{"num_hidden_layers": 10, "hidden_size": 576, "num_attention_heads": 9, "num_key_value_heads": 9, "head_dim": 64, "intermediate_size": 2304, "vocab_size": 13586, "hidden_act": "gelu", "norm": "rmsnorm", "norm_place": "pre", "norm_eps": 1e-05, "positions": "alibi", "qk_norm": false, "attn_scale": 0.125, "bias": "all", "tie_word_embeddings": true, "parallel_block": false, "extras": ["capped logits"], "init": "uniform", "init_std_qkv": 0.0272, "init_std_o": 0.00607, "init_std_up": 0.0272, "init_std_down": 0.00304, "optimizer": "adamw", "learning_rate": 0.00103, "lr_mult_up": 0.667, "beta1": 0.9, "beta2": 0.99, "lr_head": 0.0066, "max_grad_norm": 1.0, "warmup_steps": 470, "schedule": "wsd", "decay_fraction": 0.697, "decay_shape": "linear", "final_lr_fraction": 0.1, "batch_tokens": 131072, "max_seq_len": 1024, "doc_mask": true, "train_tokens": 1080000000, "max_steps": 8240, "dataset": "wikipedia_en"}
Each number is 128 + 24 x the weight over its row's rms, rounded and kept within 0 to 255. Layers, rows and columns count from 0. Numbers have three digits each. The size before them is the row's rms in percent of the matrix's.

# k: layer 3 attention key, 576x576, rms 0.0612, rows 471-511, columns 384-447
# q: layer 3 attention query, 576x576, rms 0.0634, rows 472-511, columns 384-447
# v: layer 3 attention value, 576x576, rms 0.0466, rows 448-507, columns 384-447
# o: layer 3 attention output (transposed), 576x576, rms 0.0438, rows 448-506, columns 384-447
k471 107:153126138126135138098147152142115119133121132159115143170143139145112170110136084137113086142119146129132136131094135168148126123144124137126098148113097108147154090123086100136133134149125076
q472 108:086093103155156164127130160094123107108127136136111145074150114117124134150130093081110132143155155109110167166131148136149099097106090135123163107110120138123113152115114145138157119153145137
k472 110:104092099115156141140121112122156133134147136087110149109163133103079106132155129140105154097152147119106162139107112111105100121131072128086137127100134102104106108130132125133144130117149097
q473 105:082131122140141189183129109105122120147136134132145138115129129134140140144157120104127149187126129131142129141143114142155170145134083136113094098169128147159131115120127144160082151149113143
k473 105:158139134128118140110181107142106144128147136165123156142139134125117153134153192167130133145174106106127116136100151154134151122115114117156117108158134114104112125147159159132071172148122122
q474 109:184176115100090099152105092164122147145131141139133127140124180118103106147152141150122144160125126110133110109128133187103108156132093137114104091129118121124124103140129125110126143158092121
k474 110:162155149105107111133107155135096120119124154132132088123117129131134174111133167138128124171124121096173157122122181174118124143096104163150094119080116140119112144121117136089168125152092132
q475 106:165143097128159110118118124122138126112117160092103146114119110147104146141111119107160120122133175144125132138142108131183138107101107129148120172151135145148149118147097135149107151118135133
k475 107:100159141111128163091130138145107146120160141140109152127130099155121114166111137138133135085175155118118147127118071112126132109107110113152101126141141110131126131148132160106146132108189093
q476 106:077153127145099121109124116106110101126110140086102124122126133125118127104089117101117099112111154115142123099145128089106115112131144114136170134089166134125156131144141130118152088144118114
k476 107:095148130155127121113132144107091105106070115093148098130075078134119079110141102129144153132156147149132164097140115103102089151124120141072144127142135165125128162144128085131169140128129097
q477 104:107082123152147108072091142128110125120122167114126112119143101130086184128140139161118130143141157132114109144149132150193094101122182135128162136108168126135114154112170151114139131129141100
k477 098:115101109109131138162086121156147106097123106093093141112120092134106109139152096123127157153189143150099096113133055153133138138150163117136110122135135159110119168111136112155169122154151059
q478 098:141137142115071104156146102125113156094177134156132142160142139127147106127083128110170132105149115111142142131108089117080149154109090073142109113118115125112184109092150129132152139113133137
k478 093:131144141098102139104168098112108164130128130150160095133144157129133133127132120127140096081154117148133108130107200123160116173115137102124087118128133114152118072134104146158102135163097130
q479 102:122108155134133158114135129153149161115116083113165100114120094091121128142116124133147117152132114125168105104114121136097139149100128132113146088138095141145111105145118124129146140173125123
k479 103:168084149151123146138145185167124168102152167167121133123130081138135146172126131132088117146154103109146125104124132136125158129143122153079115110148101105152153149169124135118097148144149135
q480 104:136141110098143107131125154146110136110159101103116155121106098168138126095145111108189155115140145191160119155125147103113157116139091111133097098179105109121138108105119142137074183109109154
k480 101:140142130102133164111140175120135166139134096143066153094156147157098123154120135090116125131157094126153129118079143108149173141130158111142112134126130144118116119101144141164075124140187163
q481 111:119114104121116106121149140119101128129138127116114169121145173118115121136123123150109116123148137152121120146172125141159092120140119129128074173121090110133143113104094144134123136134190159
k481 104:121143131117150158153124133144141099117136120146120123128151158149101154157113114111155119140112121146137118162117135151154098143099107137163137140100089109136147122128104126147113085128166102
q482 109:144140129112083138160137096098085135168151092142169151175147117132137095140149131144144129101140093123135129124110108087097150125131118116120090090149147161139137131145151113147156172080104105
k482 105:099087125085105100124130076118110153163128112134136129118155182143129139120154130156123109142138094122110073136118111115130195136131131122138105152159139171155112105104163115180129160104117135
q483 093:087119115170145186170111047080159127140159127086144158149135139151127110152120133082155134114142146158126125167114128075124149161131074178144122120178123133194123097140100132148107166080160164
k483 094:134128147142144158134166112096115120136128121142096161168180171143135129159151151136124136104139137133115132164118092098128175130155104145152118145157089170155118130146162105192088152109144135
q484 113:113104120146135110134137106168153167088126140100115149111111114159061132120061119131143086162124160124168097139120113101147150129114121112146156137150134139167128136121134132124092145120133119
k484 115:101165122117128120118151118191111172104136114106093145151136108142108110178129130098122093088183112101123124094102070117122158102128109127104092155153126133098154140151122132168132145137192091
q485 114:122105119133120147126135159144113139115104107118134120109131067085160124121142124120113161150133135104164111099131181166086181119121115087126122105124122132102139152120146126081125125150074123
k485 106:122092139165123146113129198119128154138138133173134112112125080079155116121149099089107144133125132074154122103104165122136113138110137096125144114132156099143124151145126151092108124147065138
q486 106:134126146091141110105123100145095151142095087110167146126121136079109114159136133137124144174108159139119110100082116159131081136083138106099113119109080147117115140115130115111142140125127112
k486 107:163128154115139128117132126167135122110113137120158115155119135157120161121135124138115092095087115082149108119087154140085105082126096141102114098102132097125143114168113165112150096121173134
q487 091:166153107099112105141096156140123137128131152138156176138110111156117101134158124095150128157150139109130134134096112127108151113102096067125084134133108130154166122138110141159145138091117144
k487 089:122128130115118106120153145061115151149128129143184100126132132112134119130133106143125101103183118141174117129117153126129126137108128102132086118153112046149138115179119148152117159152120133
q488 115:093103115130153144109107114138113120107125184115123153155135117124135150108133160158131096128132126123089127169124151160195081125108142112104184158152148094087128134102131138124176097155175119
k488 122:157116098143117104154145069134142114129118146127139128154127122104130109126171100167132128147185142189102147146151136192139124138150123124120127154141094101116091131162094138128129127133153099
q489 110:151131105117116104112128122099130099104138169137100099112127145109139126101154110149136122114120111140114128136122132093128131129162145150126151148100156109111124142143129101108133127110166128
k489 109:090153155146129118094101161106146079144126125125096122112132139096107113110128121112122183130079184163096141147153116101120094127094134120122178145107141150113143128101158102097172109131160092
q490 108:121135104108112152215138132130148125154159130138116140153107133133117141147131124132108130142121155098167129094152113133126145113140090117120076120130129148131133103127134171144109125131094129
k490 108:132129058108090149136144075156123113134101111143144121138136142150141148145142126157151102133169127142113139144129186161128154134140134123173099126124111110154130092142119118121090151155109133
q491 092:194152112094133107112121120136093148156133113151125123108096130172146130114140108110153122099131097136180141150108158123102144110129121151167081095164107129132095120141102129121083152099117162
k491 091:151151126121092164145140121109114140129122103137100131063157139166149157163121161088096122107093117124129139153148131109132180143089128155167116151086102170100129127100136124114119103111113127
q492 108:169131134121105132124099149181134150095145117118132083135079099099115107085152125156127126111121131074169114102152159138117144120136122115149156090141123084121080144177171130098128128149110130
k492 116:134099131112098119137089179161120167080139148120128121097108086126147121133174159093086137160139128136156148100173124125136173168092121102116115132107146159101118143100144115114120166143057182
q493 109:151158093126114123129091136119119138088135178133122108123066166136145142111149131120086110117133163136135153129136167122191119139117161106138119177111133083131110106133093133124120089155137160
k493 109:159140112163126142134121111140124105098134121106115114136062143168142184136087132128101131158111202160132149166160134152131078131113138143176154117090089108144145118133117098086157071140130100
q494 111:118163115128107166086129085054134117129116127117159107130118136108145135166107120112154119194106137142111106136092100138144114143103122152157133171110141139170147125142101107129134123126148135
k494 113:112109164153146144127119130085121081160107147087131124154134129087138152133105123096124175143133185102112133132089105122109069122160082137093127118172137140139128103155127136113140091111113061
q495 094:127136138090153102132107139141138154099170177128118175112100125146131131104134145109131117110152143134131165138121131142154121129112137056125125187112115091124122099099119169139116147119150154
k495 092:138135143130129103088152117134128142139160136139179150177106152118118124140115114136121093093159138149152128140131147137122088131112113091118117114127107053164146085153113157095124116152146133
q496 108:121108078119107144133155157120129101146102123145105117142145124132160175164142106111112164177131119172140123118130093143128151093105124158134111110131140161155119169135118114136121128091094109
k496 106:080106129128117164103125167114112129144105112114093121078145116117112107122148162158137185164120174097114151101106072122112137126136132124128145080137157136133099159118126108120159132134127086
q497 123:128118146121113095128118133167116138115147137106116141119116143095079085116144152130146123103124140143115156080149139095091095171161136108104141141093149115068119090125146135106139120154138135
k497 119:134144119141126068138136119156127112093114165097127116143106140109108127135157104118135107104105090148123135124145146148134107162127147163112147177105152143097160115144127104109142138136138159
q498 113:123097113145115110149112170100157107106140167151127129129108146133120130111142095143090160137129164127097094092115124125116135112185130155132156085073134096137124124147147117103114129120129114
k498 119:076111149139129130106078187102177116145122139143113104124132151089112126106110134113129149143100157101130146102146112127141110114130108119159138116084139126135128112078132124105162115136097109
q499 101:160151130070094077139102084132135149091137181111128150144118098129103116125135137122116102074147163123115145099125106093115142154155136100144120183106121130122164093120120133135149149089144096
k499 099:123166108114130141080155110128128136132110150167130135146147159138104134157092092130126075112117163132101085098132153125110128137076093139140122154093067120152176114155148131138146123149135138
q500 122:124157179149129120171114104104117111116154120075138077134097142131162114119122123098146054118151126121189152145137125095130144137103141105136168134125119129119113115124086153150101110146120157
k500 123:154163124148124134138148102083115129119141127113130131152053154163176121145108132125098117107169167169109165156189155108125104132142130131144141106135122141163116150144151126102095153099145145
q501 116:108096141161093130155130131159113146120144140101149111084094118113122117144162109097087106113110166081160130124160127112139142151128105102142108089158152091158108136163135137121129125122144134
k501 124:120091126133114086124097138143120177106126145127132120136084119099150133153168139102119138122128146104145140126154134129153158144113132085128153143149140121109163129130150093116092195108080127
q502 092:119148104140085138108148123120092112173116070129159109175167135113140118153136130158123126131119076149107103109133139141084098130148131178129145144103125152129149122116157098128147113119130082
k502 091:137110113129122123165112098119137083125094109098082109111147130125121148111129102147138169206098112153116128129128135147126130131146169169124132147148144212139095158103121076150148141129104103
q503 105:155115157114069123139165134146119125141149106142138098112136099118118118117121116151141141080136099136161136082118177115042155140151130126144138084154160108125117106148162126115134167129121122
k503 098:134123107102120112135129159129126142141090138160083106083146124122145147123130134130135127140138097123160130125137171143160157160123168121099134120122120156123133157097154109155126137134071185
q504 109:105099149108145115145097164172186127094126137108140111078096109092106116079162132105175151108158169109152128111107124156126119146125138106091180105106127089040106123113147147122086086161134130
k504 115:163104070118138105150086167116182141090147150121126131089139086103126118120121132116140172141152122180108154087151166132118117188137126089116126095130099131076096116125147154092135127144152195
q505 097:091086138147146121132163162114126092122091109108138109129139113125146156103093122117085118181118131123136097120148118161129151078124143104120119133103109121123165156108148133114127095147140106
k505 097:130105118157145134119123146131131108149120122127164134180098100126129105106117071140130130112135146124134134111148154138141095112166132117093133079159108074150143107160102143117105125118128120
q506 091:070126111120119149164158106075123104127120150129124142109133134151117107145157121102121136176113110124074131122134078101152172128132106117102141118096167135149159150160130148131146117119146106
k506 089:105124157116110107093131126083130126160106117112183125161099115126129108095137131170152119111126135136116144135110157104102107114155135095106128111167157076110137089159151125137126163111122107
q507 109:131165156117152133117114116132132118139121096132141106113114145147138146119121144084146089143105111144131144132134128130113123115123137170138138153116154161152120111121136135127078071113091104
k507 112:078142136153126146128148107121111076149115125110135102106077125116133122103107160146133169148107126107126145151111119143094137125149139168115151090151170175097095164150143121115125128114139158
q508 103:121133118090108108125131100115103134134126170103096140109139123150103098139112122124167137077114137160152135121085122061092103144113147112135166137115145160122115120154123125116184130088089114
k508 103:137162121115114113106151101101103144113104105094113110095128167154144110164149115113142126108110124164132157144110100100087125141105141160104134166141142169122132143134148108162174126108161122
q509 115:148142136111118113136131144163120125092160114139077128113104142115130146127118157118152138130121107206122160122129156140123116147135151134129100117157094111119097127106112133144106130170130154
k509 105:161166136120150120131121101175150108095134139126096101105130153139105136129168137113121149126093088142155128153107124120146096139107129179173142157089134166096175135100110109099137090159133141
q510 085:131138117135089130139174110109115130173117089125143138124155155151118124146135139138129121091115096156139121119138133093100111158122151179138084124159112148211113129139132122164127138115160113
k510 086:133144128131135123177107080142134123138083108104091119124130178139137170124144148131115143143121100126105110157122103115134172126148140168143123156151120199156134134114142095177120134097117130
q511 101:110124150174077146104189123123156108166086099160115087117148117150145145129081129165134113108110071141138095105161118121098123139140141139160136111098137145161163146132137118129093097078145145
k511 101:075124126139142151144122138112112115174124125121098123111104117116175103092106134113153144162102114103111139085142126091131108128155166112122156115146136181145111166122113121155126087096081163
v448 099:152128109121115110142137106077131128189139101154112173155141163159112126136171090153158099127102133144106112161092143129138108114147124126142111124109105121147125112091044120076135167118132149
o448 097:106127111159119150118115161152163118101102112068165083083098110123119140157131149091133144128130101103149127113132125099096167129118112150104157083145162118139141145147165136168105103127134131
v449 098:156105138128166115101135136123129116159121180116123103126105109178154123116112119122110127092162149112125141122147168157143108121123106105153147104096099131134108125123097129180094125187138096
o449 101:107142118107086139150146111108120164133131100179109119159152158135105153150135140129120138149109089144116126129164067115077128140129181152113114156134155144120110119134127117115163110079120161
v450 096:083117160092165123096094117124116139082091115116099128089160133137134155123128120094133124130155131127118126119077138106126146111123122128107106141137188116093142173132174129149097101161137143
o450 096:142112154132118168151142129111122141180189142160112085151111129108112145154131143156111125138105141108133149149151128164136147119136158115165134115140117134153119092102111121137184131150141126
v451 102:101138132107106138141112091143123111128108111142125149092141134091100142131149084159123117157101132105106106134092135082107093172146125136153095147183115139131130109103106136124161148116151100
o451 106:133126154125153159118120171120169144093130128076116077115107140144138153127113144099134111096140144137137133114105160171160177106090106137113158078116101115157141128153122139127096125162113130
v452 102:106146125202148177128127107155123133138138097135153141138097126094126132085134115174123135157141082122153123130092101113098189117165103152153117102167175133132180150152086136123136113076130138
o452 103:115121121070103081106115140116144126152156168154073125127146131146125147167118145102111115071119170133110136141141134134164070138098133093092133149116102104146108106136154146137134129165144135
v453 099:094078125107104185138121153127102134106130134162154160151104118137135142102138150147093138080140145132129130164100153094149101153133112148175129107109102121146129160112113131096150069148089118
o453 101:148157114121139077104116117100134144159127131111143148127152108145117106108085140109131122121100175122120151054137081130108106115101149138089144174126164160177142112126121137150109160109154141
v454 102:084155117117045137069142073120122122161137148098152140101160115111159110067142127193142133130161116132121153136123149118138140152121133128152148183166109117105129092136117126111119116140138127
o454 101:145109102129151134172099194116134138144138112156107118148106163160093173146142146090085103135094151116191100122134140128080155127128133116112103093124128134174116171130131125142117137125124134
v455 099:135152138115142142113140154114137113150123141128110136073138165110104125115156105100105140122146148140141087119159092144131131099121121105114094131093104116159113110111110119145138049149111155
o455 099:119126125125101130167108125124136154129136117151154162180099110155149084158109127119161107153141130152161175136147129133099133121137102107125172119156143142098118118096130138155136194135134129
v456 100:179057142186140137138146149123129145121151126170111142153093091160144116124128114178132122132166119188101122133109114140141117144132127134089152086106106125165141124156154121102126138132109193
o456 101:066169111114116095119117106138139121149130091089152114134149144120090114127117092072156141116130135113151114126106147100121125140107117118144121131147136131142148119115108112133126157093148079
v457 102:084113128154180120135139084131117126143100112119150132141148071138134130107138109129098174153136125146130155124121152151133141137156110154137072137129137123110132115133108130153114148179119156
o457 103:177155150124090132129098140168158080124115137087115113092131161105130069110134117094163133121117126124127128119124144157133130133138118106127181150159113119138123142125139133083163117100135101
v458 100:117124069120126169154158118095152123145125171163151140159122169153099142116107143164145117174128115108072119118104158133114102162161093100108067141104125109105119104121132148144121158134132152
o458 102:174101153150132104064150108151130145156092105079110108091109081138127088118110144136130158103147115106151148139144109112120120151115166156133169122138152165124136163103121128100130106117123098
v459 105:159138143132119101112127138152119118135086154113140094137139133137078131132117163081129097109153136117133151133133145102146154102118142128122124113057126117134116136140096125095103133125120133
o459 105:112109124120158131133145141099136153135166096126110136120118106130124165146126112160105148175100110134137117161133125170098108171122099106127145164184104109105134095154124100193134126128117147
v460 095:121149080106101106121130118119154112125106098148123117148135104147100101142127183111121075146123110153110199146138102125083189110137133150165089148100117108113148074104142149107123120094164161
o460 095:148119130115122136125129127130159123176151169117109111104117153117128175128122093133124173145102135104116085151106117134139083151164144098129151154160118109153120149174091140146083124113107103
v461 095:096099138114125102119130133092135104135132105084145111110134139119118129115170128129074133130090130121154132116108120119102117093142147114076132109113164124115119141147094140145062124147140129
o461 095:158151142131124169133097147127140133115145141124132116145111129119182114129122145116169107134150131137124134152144167127124178120113073147149132119137090107107148111095140133138182152118123141
v462 096:117109070117135160120098132158145174106137101180151141139100107118136140085184142080158083148099122127106164130090127171108059073166097116132165096137155082125128144131106118118092161166138149
o462 093:112175135143133124142155126120123133184142138051130101126147148140128051132099134136131162101153112137114119146161109120151170173119148138135144168135089164161135102127147131143129116093132146
v463 099:154154114102138113142131102081139166127125115139138108133133167130139157154126138122125122126084145128164179104139127115106090096171139135150143130129165144115147157083170120116089141149110141
o463 101:091114149127136149143110183148130103115153163114147131102122058119130085120133157106111150137154095146074110138138127191139172149089080103135134126148112098107127123162109154159180099133127091
v464 102:187165097077102125116146125138105141162142106093146126128111170111129106110164126121139128127134122151091157118127147118116161154167117120130113110134106126156109104123095114096150112147093119
o464 101:111109169168146138156070123100147108100070157170125159149124100144178128130090122095143121150129160102170095113117111141163112144105143152145159169101153135064126134120187136155129146140138140
v465 100:147156154181110146150138089137108126114151136131135133105052092122160129107108133124137086102135122120118186143169105124148119090110127122148189152129151125102174149117131139111120139078143101
o465 101:069135108101119106140123166114132142116109143147145103171183168157083151133130089159151123141117096108153102073093142112105103138139138094110081062116150120170092122137110103145108124150113131
v466 100:089133135092137163112079110165111141149157188111118090131130105128095085128154116142151139144104124147137104123125111146097114125157144119107126145092137121107107128140150118126111136107091157
o466 100:124138117185106087143157157066149128102087110156136118116099162121176181145139127121117121098150138111144146149164140100097138094107125169088121104150139128170146134102120147107143102161142117
v467 097:105129127118064173116124129131106108162125116121136110087080123130132134150089137101149133095116116166147165128202135121174163140130135110158145145155092120118130137131131142132116090112121105
o467 097:122162115098130101140139137105117126104140134153143153163168100120141131110159146157091114157135165117137117155124104100082113102143125147108111125106170153147122108107156118136152145155136136
v468 105:128123171067115116143128104112134129167121142082106139095179081116084143181167145156123107146142106121145151110105134107124120108122122104124191106135123104158133091168103148109088169116131104
o468 104:130128124178168138139120164165127116131147120114164104145090166114117097098063120095145165114124095145108119133138163166139133149128112161125126148143097127117119138165131121133110095132111138
v469 102:172125126135125160153148170169136111154146127111138129199155076152154108135149164146129109115167131154094145136119104133138114178106141142098130146122171125140118148131103139138189109167136128
o469 098:084127125119144114141116092117119129122099111124147129050100174079130101127107073112145131125115123116139115108138165123137127084143090108133144129174115147159114115129135099136099157110100130
v470 101:107155103124156104155146127147175142160116140156143094107144106122134109148120150126159151146132126127098152091143159111116109103111124135124087073107139131102093124140178138109123104144140141
o470 101:136070159136119141123102136144111095106127097098094141163135117146139105115101088133101149120068122112129112137150112166139111133150121123173163157132095136104164134142071107163128149131154082
v471 102:059096168090111143139139103112129107118120118097108150121163177133105138158150118137133129114142159127159111128167097100131188124131109127140092095164085130147119115160128127131103089139114123
o471 104:144132085168170110135159171134130113132118147168165140101086098123120175053132128148115088119121133134123119139088151137136108152130185171105162129085158117124130159155175134100128145107142131
v472 097:141187154070111125078138102129135149116149162139134155064144142137073108093126143105136107130129150121130072113119140131154141091130149130115114127118127124108111126146105143191104121120156136
o472 097:123114153183142155157154158145110122136113131123156115156131159070134147154142102167137128135163091128129151155132142136113106163127098122143118136119110140125083137120153107064124119147108103
v473 102:099134123165137089091096132128154096153141124124138116110118115109135096107114099139123128113167138154156196154084161138079149141125119142201128131153154160142142143163133115145135156107126120
o473 104:167097144099127135126144116116150111143111114149149123128165145142131194163124126115117129100095101109121053105164107128160114113126137151085121133106086112094120137110160141118126128128156134
v474 101:121068143107093100121129128117109113133119089155133119164111102140137130144143130123155143114147140143138115123146140134137129121152151110123130093102121124081082176148145126123092100113104133
o474 095:103147145142118125133127160120089139120118150132136151135122120114158138128084137130072117145098146090133135128115127094145103121117068142138130153123158165188173075123117140107159118157129114
v475 102:123152114074128088074135095138147132110107111145137092148093143147110119106097113090147145179141095125140184145121159170127125113131096096121079121126111144118090121071110149137155124168142132
o475 097:159131151152092165127103140101139122159111178102114142125150090116141098145137143158142145098133133133108114130172089122139112132121144154140158166152121122133141106151153132110104138125098147
v476 101:167161117117090140130110097130143103160123144118137140136136099134156156124131161099141109103120127133082163117072108106105179106135137140110158195154125128105166088138172121095098133151123140
o476 102:096096125115185117139139154131147146167125130141080098122119168101113172129135107165112148114116099134130090137185142160095097136145165146150073101095135151169110157165108141176137123101148135
v477 099:161114113123096159166160124175124153159112138177176164127121137091156129087119128075131095127104115171112159128106134133123168116143138130146139140158129111135153098144129125159129161130124119
o477 099:123145137120146122140140117117166117116130136065123126139154112105078149130142135157122139128138141110154114156125113111137149150114124144142137107097142145085099123130136134126107111124126102
v478 093:087110120070157162133130143120163157098113132165113130112104103168126116135162142111138107122079128147144134109093089151128144129113133138108129144133158121138103133094129135099130131135133121
o478 091:160149140175127113143093116140151139141135138113167137129146135098137063105090135137128113119167119136099128121149155169124157116122107092152133135119133129124138132117087139140114145136138095
v479 103:156134144086180125141124158145101120108127154178128112087110112119148120115090132093120138106151110159126138116151140127142121147121120118096154110135115146111121149107113134123097106134124126
o479 104:088122130121109140140099106119119159138160124141122152179143152137108110115131096145141083150139168120115090102113115138116135116150164123129111170093123108155123110150113129122092143112110139
v480 097:125154173151168160119113123110122134125125117117087142129148091135178153162126113130155111126110147123113120092111099099152095104116109158111139105182113137154162122122082137129169162099127130
o480 101:101142112152118144105145158170126138095151134120160112110107132120103124129133126130123116145155086119126119127117140120160141141113119101149106105120134115139106148137162135117117091157117116
v481 099:163151105147151147123126100103143101146091153144124130163107106123152126131095125124148108158103162099090150101165111151130061110133088146111148139083149151111103107108108142155146122137140154
o481 098:138097129119092133167143141138128149106130095128120097109153126143137091141170095105144146113132073172142116139100145098139171156123170103120097072160141120108109134135112128112121164105111098
v482 098:144142089154157175161154134151129131146090089121139108163123109133107121087109132093176116156057109136118178083154147123117140132127132151135103128157153135134158131085191125131107119109109091
o482 099:103149187103106133145124158105157109053136161124119124066138131081165114146180117125072156096153141113115100139100114149154142162147146099118145158122131097092105140122110148141163121150119113
v483 098:077098147165124138100115123123145104068130125108131127133155056101103152104181092128115152140122140124159144141144126100132150185094132130063112092178148130134126109152136125152097126187138114
o483 097:177154092132125169151140163135131125178134110115075128130111182126122138155107152127106113133139141146105136120132143183110133106153157151160112146141109124130118139122100140113169137095136148
v484 100:128153111178147161116124124161137101115133152129131102150112149166118135139100099156121153115160135157093125152157171136191116100153105132127158074092079136153150131098119124124117118139112137
o484 099:119163113074111103144144099114095144170102083134098153129138130113131118128184169111108117121097104126149120127157062101047122168108207125131101182167126105139103122137124126145122172104157159
v485 096:139117135063148123152124137130105099109121161122156129134113120126121141080135127109110089137155120122134142128141089143106166130188100104107125090102128118132101164102091142162128143138142118
o485 095:108137132149104126125100129120156146143091112149108142102121139123161046122104122130179133105131150166100143096113161125174102132115146135117140175142106122099137102146163121090137136138125126
v486 099:119138156110121152119135154137125145143135158123119140099124115096141096124103122156162152134134137134145121105093158161113143165161136122126180186104103140108090097134124142112146129114117131
o486 098:152108113170116137148160112112109132132126133128130123121116141154151105145134130090128128172147112110124127157157169101189157117073135114150113080173141113157131142148142112136097149150122098
v487 098:134140152127123130103170112118116146140109113127149114107085121098116133134108118137144129180090112110128130149138177122158153067121083135117133111128088127123161149202139138114124140158133143
o487 094:113072096138120145116111143143153110143138100148093112148172137164142106104105121117109137125137131131141144126121076126080106194144198167134119107114128132136090102122125139108103126112124117
v488 107:101151094130139140102141136155154113100094125167124176064137151132142135128154122130137099096118102154083165116154097125102140078160119125142112135119153135098159103079142131149159125090149126
o488 107:148086123123123142148119136118119127149187091127110101167110113129120111160116105133107131137097124084168114120111151140159130140127138108134135096147102138191079139141121149133087139153114136
v489 098:132118068158117099085117160155136145093108118140110160108133107145120129164119134139105151121145110104139107132111110154112116048160100123145169119119159126118099125097083135141144100123117108
o489 097:139149173085146164096108102110130128139176142121143153148119138137142101132145129090152143107125143164128119077134135122173124195095139108113066139142094099136138130104133130155113152143158162
v490 096:110096128129138130098126143135108125108139129122141087074090138124150147099097144112115103154079144122113149125129163143117131120115104140094159120115121130127145145105100139073130081143144103
o490 097:108161094088113131119139106105127183135124127148103155177157125178117174130142131125123126127121153119146123098141086104119102112137178105152067141158134140175143106137119115151118157119121161
v491 102:104091144098114136102148103108110121151095116178094136115128152151132109157139136139129168150125088126134099128093138116162125085142159161142158173094084152111137159131102137159148142139095133
o491 097:134144169142152126107084133111144138104136096089133130100119083133157138105104144126134107127123168100125127101119119137149123162101092077085095086130194126135152125097117136109126082133158144
v492 090:125105167117145141069133125145131133151117144154107097144106112124121103064133108105142111111154149154103088122145114125124110156127141105087118117103073118123104125129153127156114124170125119
o492 092:148156140142113133186128150114130120115146115120133141115116132097155169157125136164136120143152128146135171157150172157123189122125102152144110127156176134096144091131116124099138120100159144
v493 102:141137113117142123165146087096153131133111143145130109096135162141105109160108090115120120138120127069157091129092171159096127105115107085115129098122129134157109134135133133121122096125134122
o493 101:113095133171088153112113183132144119101135103132114169158146105130127124125130142128157144153139155160115143141149121109135152162109097142129146132146107115060135123100073137122112155133136144
v494 096:149182140136128164148123138143150157124138079122113091123126137118158126109136157081100174114137126144162095137108144088126117161148125115112129148125077129111138131113117122112122132138103104
o494 097:125109139119132094142137098122082117092088133090140170137130130089130125146098143140146108104117124112111135127158143195139125078109118111131100149111159108103147103122156116140170092126110102
v495 107:142131100176115108128132151105125131108149164114113132118116120095143118120124142149119125149149133158137107140085135146083128118127154127147135131114149117116086109149208112131126105138136137
o495 110:155113129106111110124115141106124125163109107115143143113113115156086110132110136115133128121137142103131130159165148113163137111121100160135132137155091144138147107100073121136132151143123100
v496 098:104141116112129139118160094130114106129113142151108145126146174162131159167129140119152132148146120114080146121140128108109170137090127119133112155158083111122131124143166114141097147132136118
o496 096:134093125137144127127078171123151165135157132106124129133116077083088125105102118131079127152130146139172132109086133172144146135156098093139156099145176124105166131115083173111127115139119145
v497 101:109176145141080131133119121146133101155111122093129140111119121114084113161174097156148176151151129138117148116167156132144111144135110123144128108135139131125146091115128132097118126126135076
o497 101:150097107115147114162133142114143130131102111109133097138127141167156096116090135123118157092123097130162155134111128135114135118125164167140128128143104163151118154134153107137169166156126147
v498 102:155125143108113069065096138149106144131141179104123128137113115129109118091080126149125091152139160096118116121173129130112097145130165111127168179115106165145095100149144135113128183153129155
o498 104:118150134162129135144136113134145108112108124169144097125117146124156171151153107128112160126149108177147122154093114113107139123106053160110075060130110141091130152120126108126134091112107114
v499 098:090103130138116176074139137160138103143101115094131136113150137114109132145130134126125090125150124135113156100125079116145104103144094142077147128110081091142137083156153127120154089134124126
o499 101:129167116111114116146104142130144157153117103128115125111098128132193123095143125146138116111118135136138108151115150145137168126123140135127099134144142120174091141119149151122125159113123146
v500 096:133109154134189098153111107118147102065128103157170124107151135135149148106144136104124143112152081133158156146136096119105135155126137159081055099114096103116103097081139121141119066108113187
o500 096:142169107127066128135134109111110120200093144068098166133091112124153072124126105134171143130148171124109138104141135104143119079131080129144202146161124142136126143137180111088131198133134106
v501 096:100131135156108098142159113124149106102107153141143118119091109117088143121138124121134114095105164142142138137158157123145155151107109118143129150169103154158117128100140114165094123121119075
o501 094:160119146100135151132128149109138135132142110140082162121142130131139067105091116157142172160136114137115145109114122145120109138186146118161140119083140114061159125113149154125165146126127140
v502 107:152071076118134119172135124114123109098121132108115166100170124120134146098156143103133092129130134084145089121171110140112111095165130127131078135121100117134136127133164136156116141125166137
o502 106:108149163135150138125124141147128122142133110131136077154090139111128152111156130156122144096110131158131121142093145143111165159135114142110165124110141123098105137116101131111148138128079118
v503 100:146125116097139163166146150120132103117123122156077114101123133111162126127083133090136139146100148136102129108094152163118138152147142107087137136065117136135089136110124119140110125161108134
o503 100:117132148126108110110119111108121165101132165112128136135159116161135172131135149126132103133132147114136103146143121131162121122109159115167071135161150142118157119103113118118125097105132109
v504 096:076112140131147172194128136162133152122134097170061169090172122123096124129158129149098141114148130142134071122144138134118169145167078120118127130148146163129127152108073120112139140103113122
o504 096:150158109123120105121127119095141137122094120082171148151081134098181066131107111098171105144127130131125184093118146139163110111097165079152117146101109095122146090149156141134114113127107100
v505 096:104121150121124129069159130087123079092157122083111095118126136118100117086121135125114118137105175108155148127164134091120134133097115114128080088079147124133124103164133114147081106128090136
o505 095:116183096145111093184108127123137130157090148165171164117134106139141128129138159109147100112120093183092146137132106144111145114156125144111144145156106163135105147128134120116187167133148127
v506 093:161132121170090108076110140087136129121131162160118090105102111122149119089094121114079136102097137115110165136157162126132105196146182120124102166087126125119115104131171126151139102139155145
o506 094:126131134071120123118113097152107152133127127106129160127142134161135188173122148113159145165157143138180115134097093120104138073117069151127124109184141149137177115091090097132158147120116127
v507 101:139154080134092168141136151124150126150108110137110099113104130116148134118156150091085134138079098097116112129137118117129156108087110122135175155158121130131161083121110133127087103171121112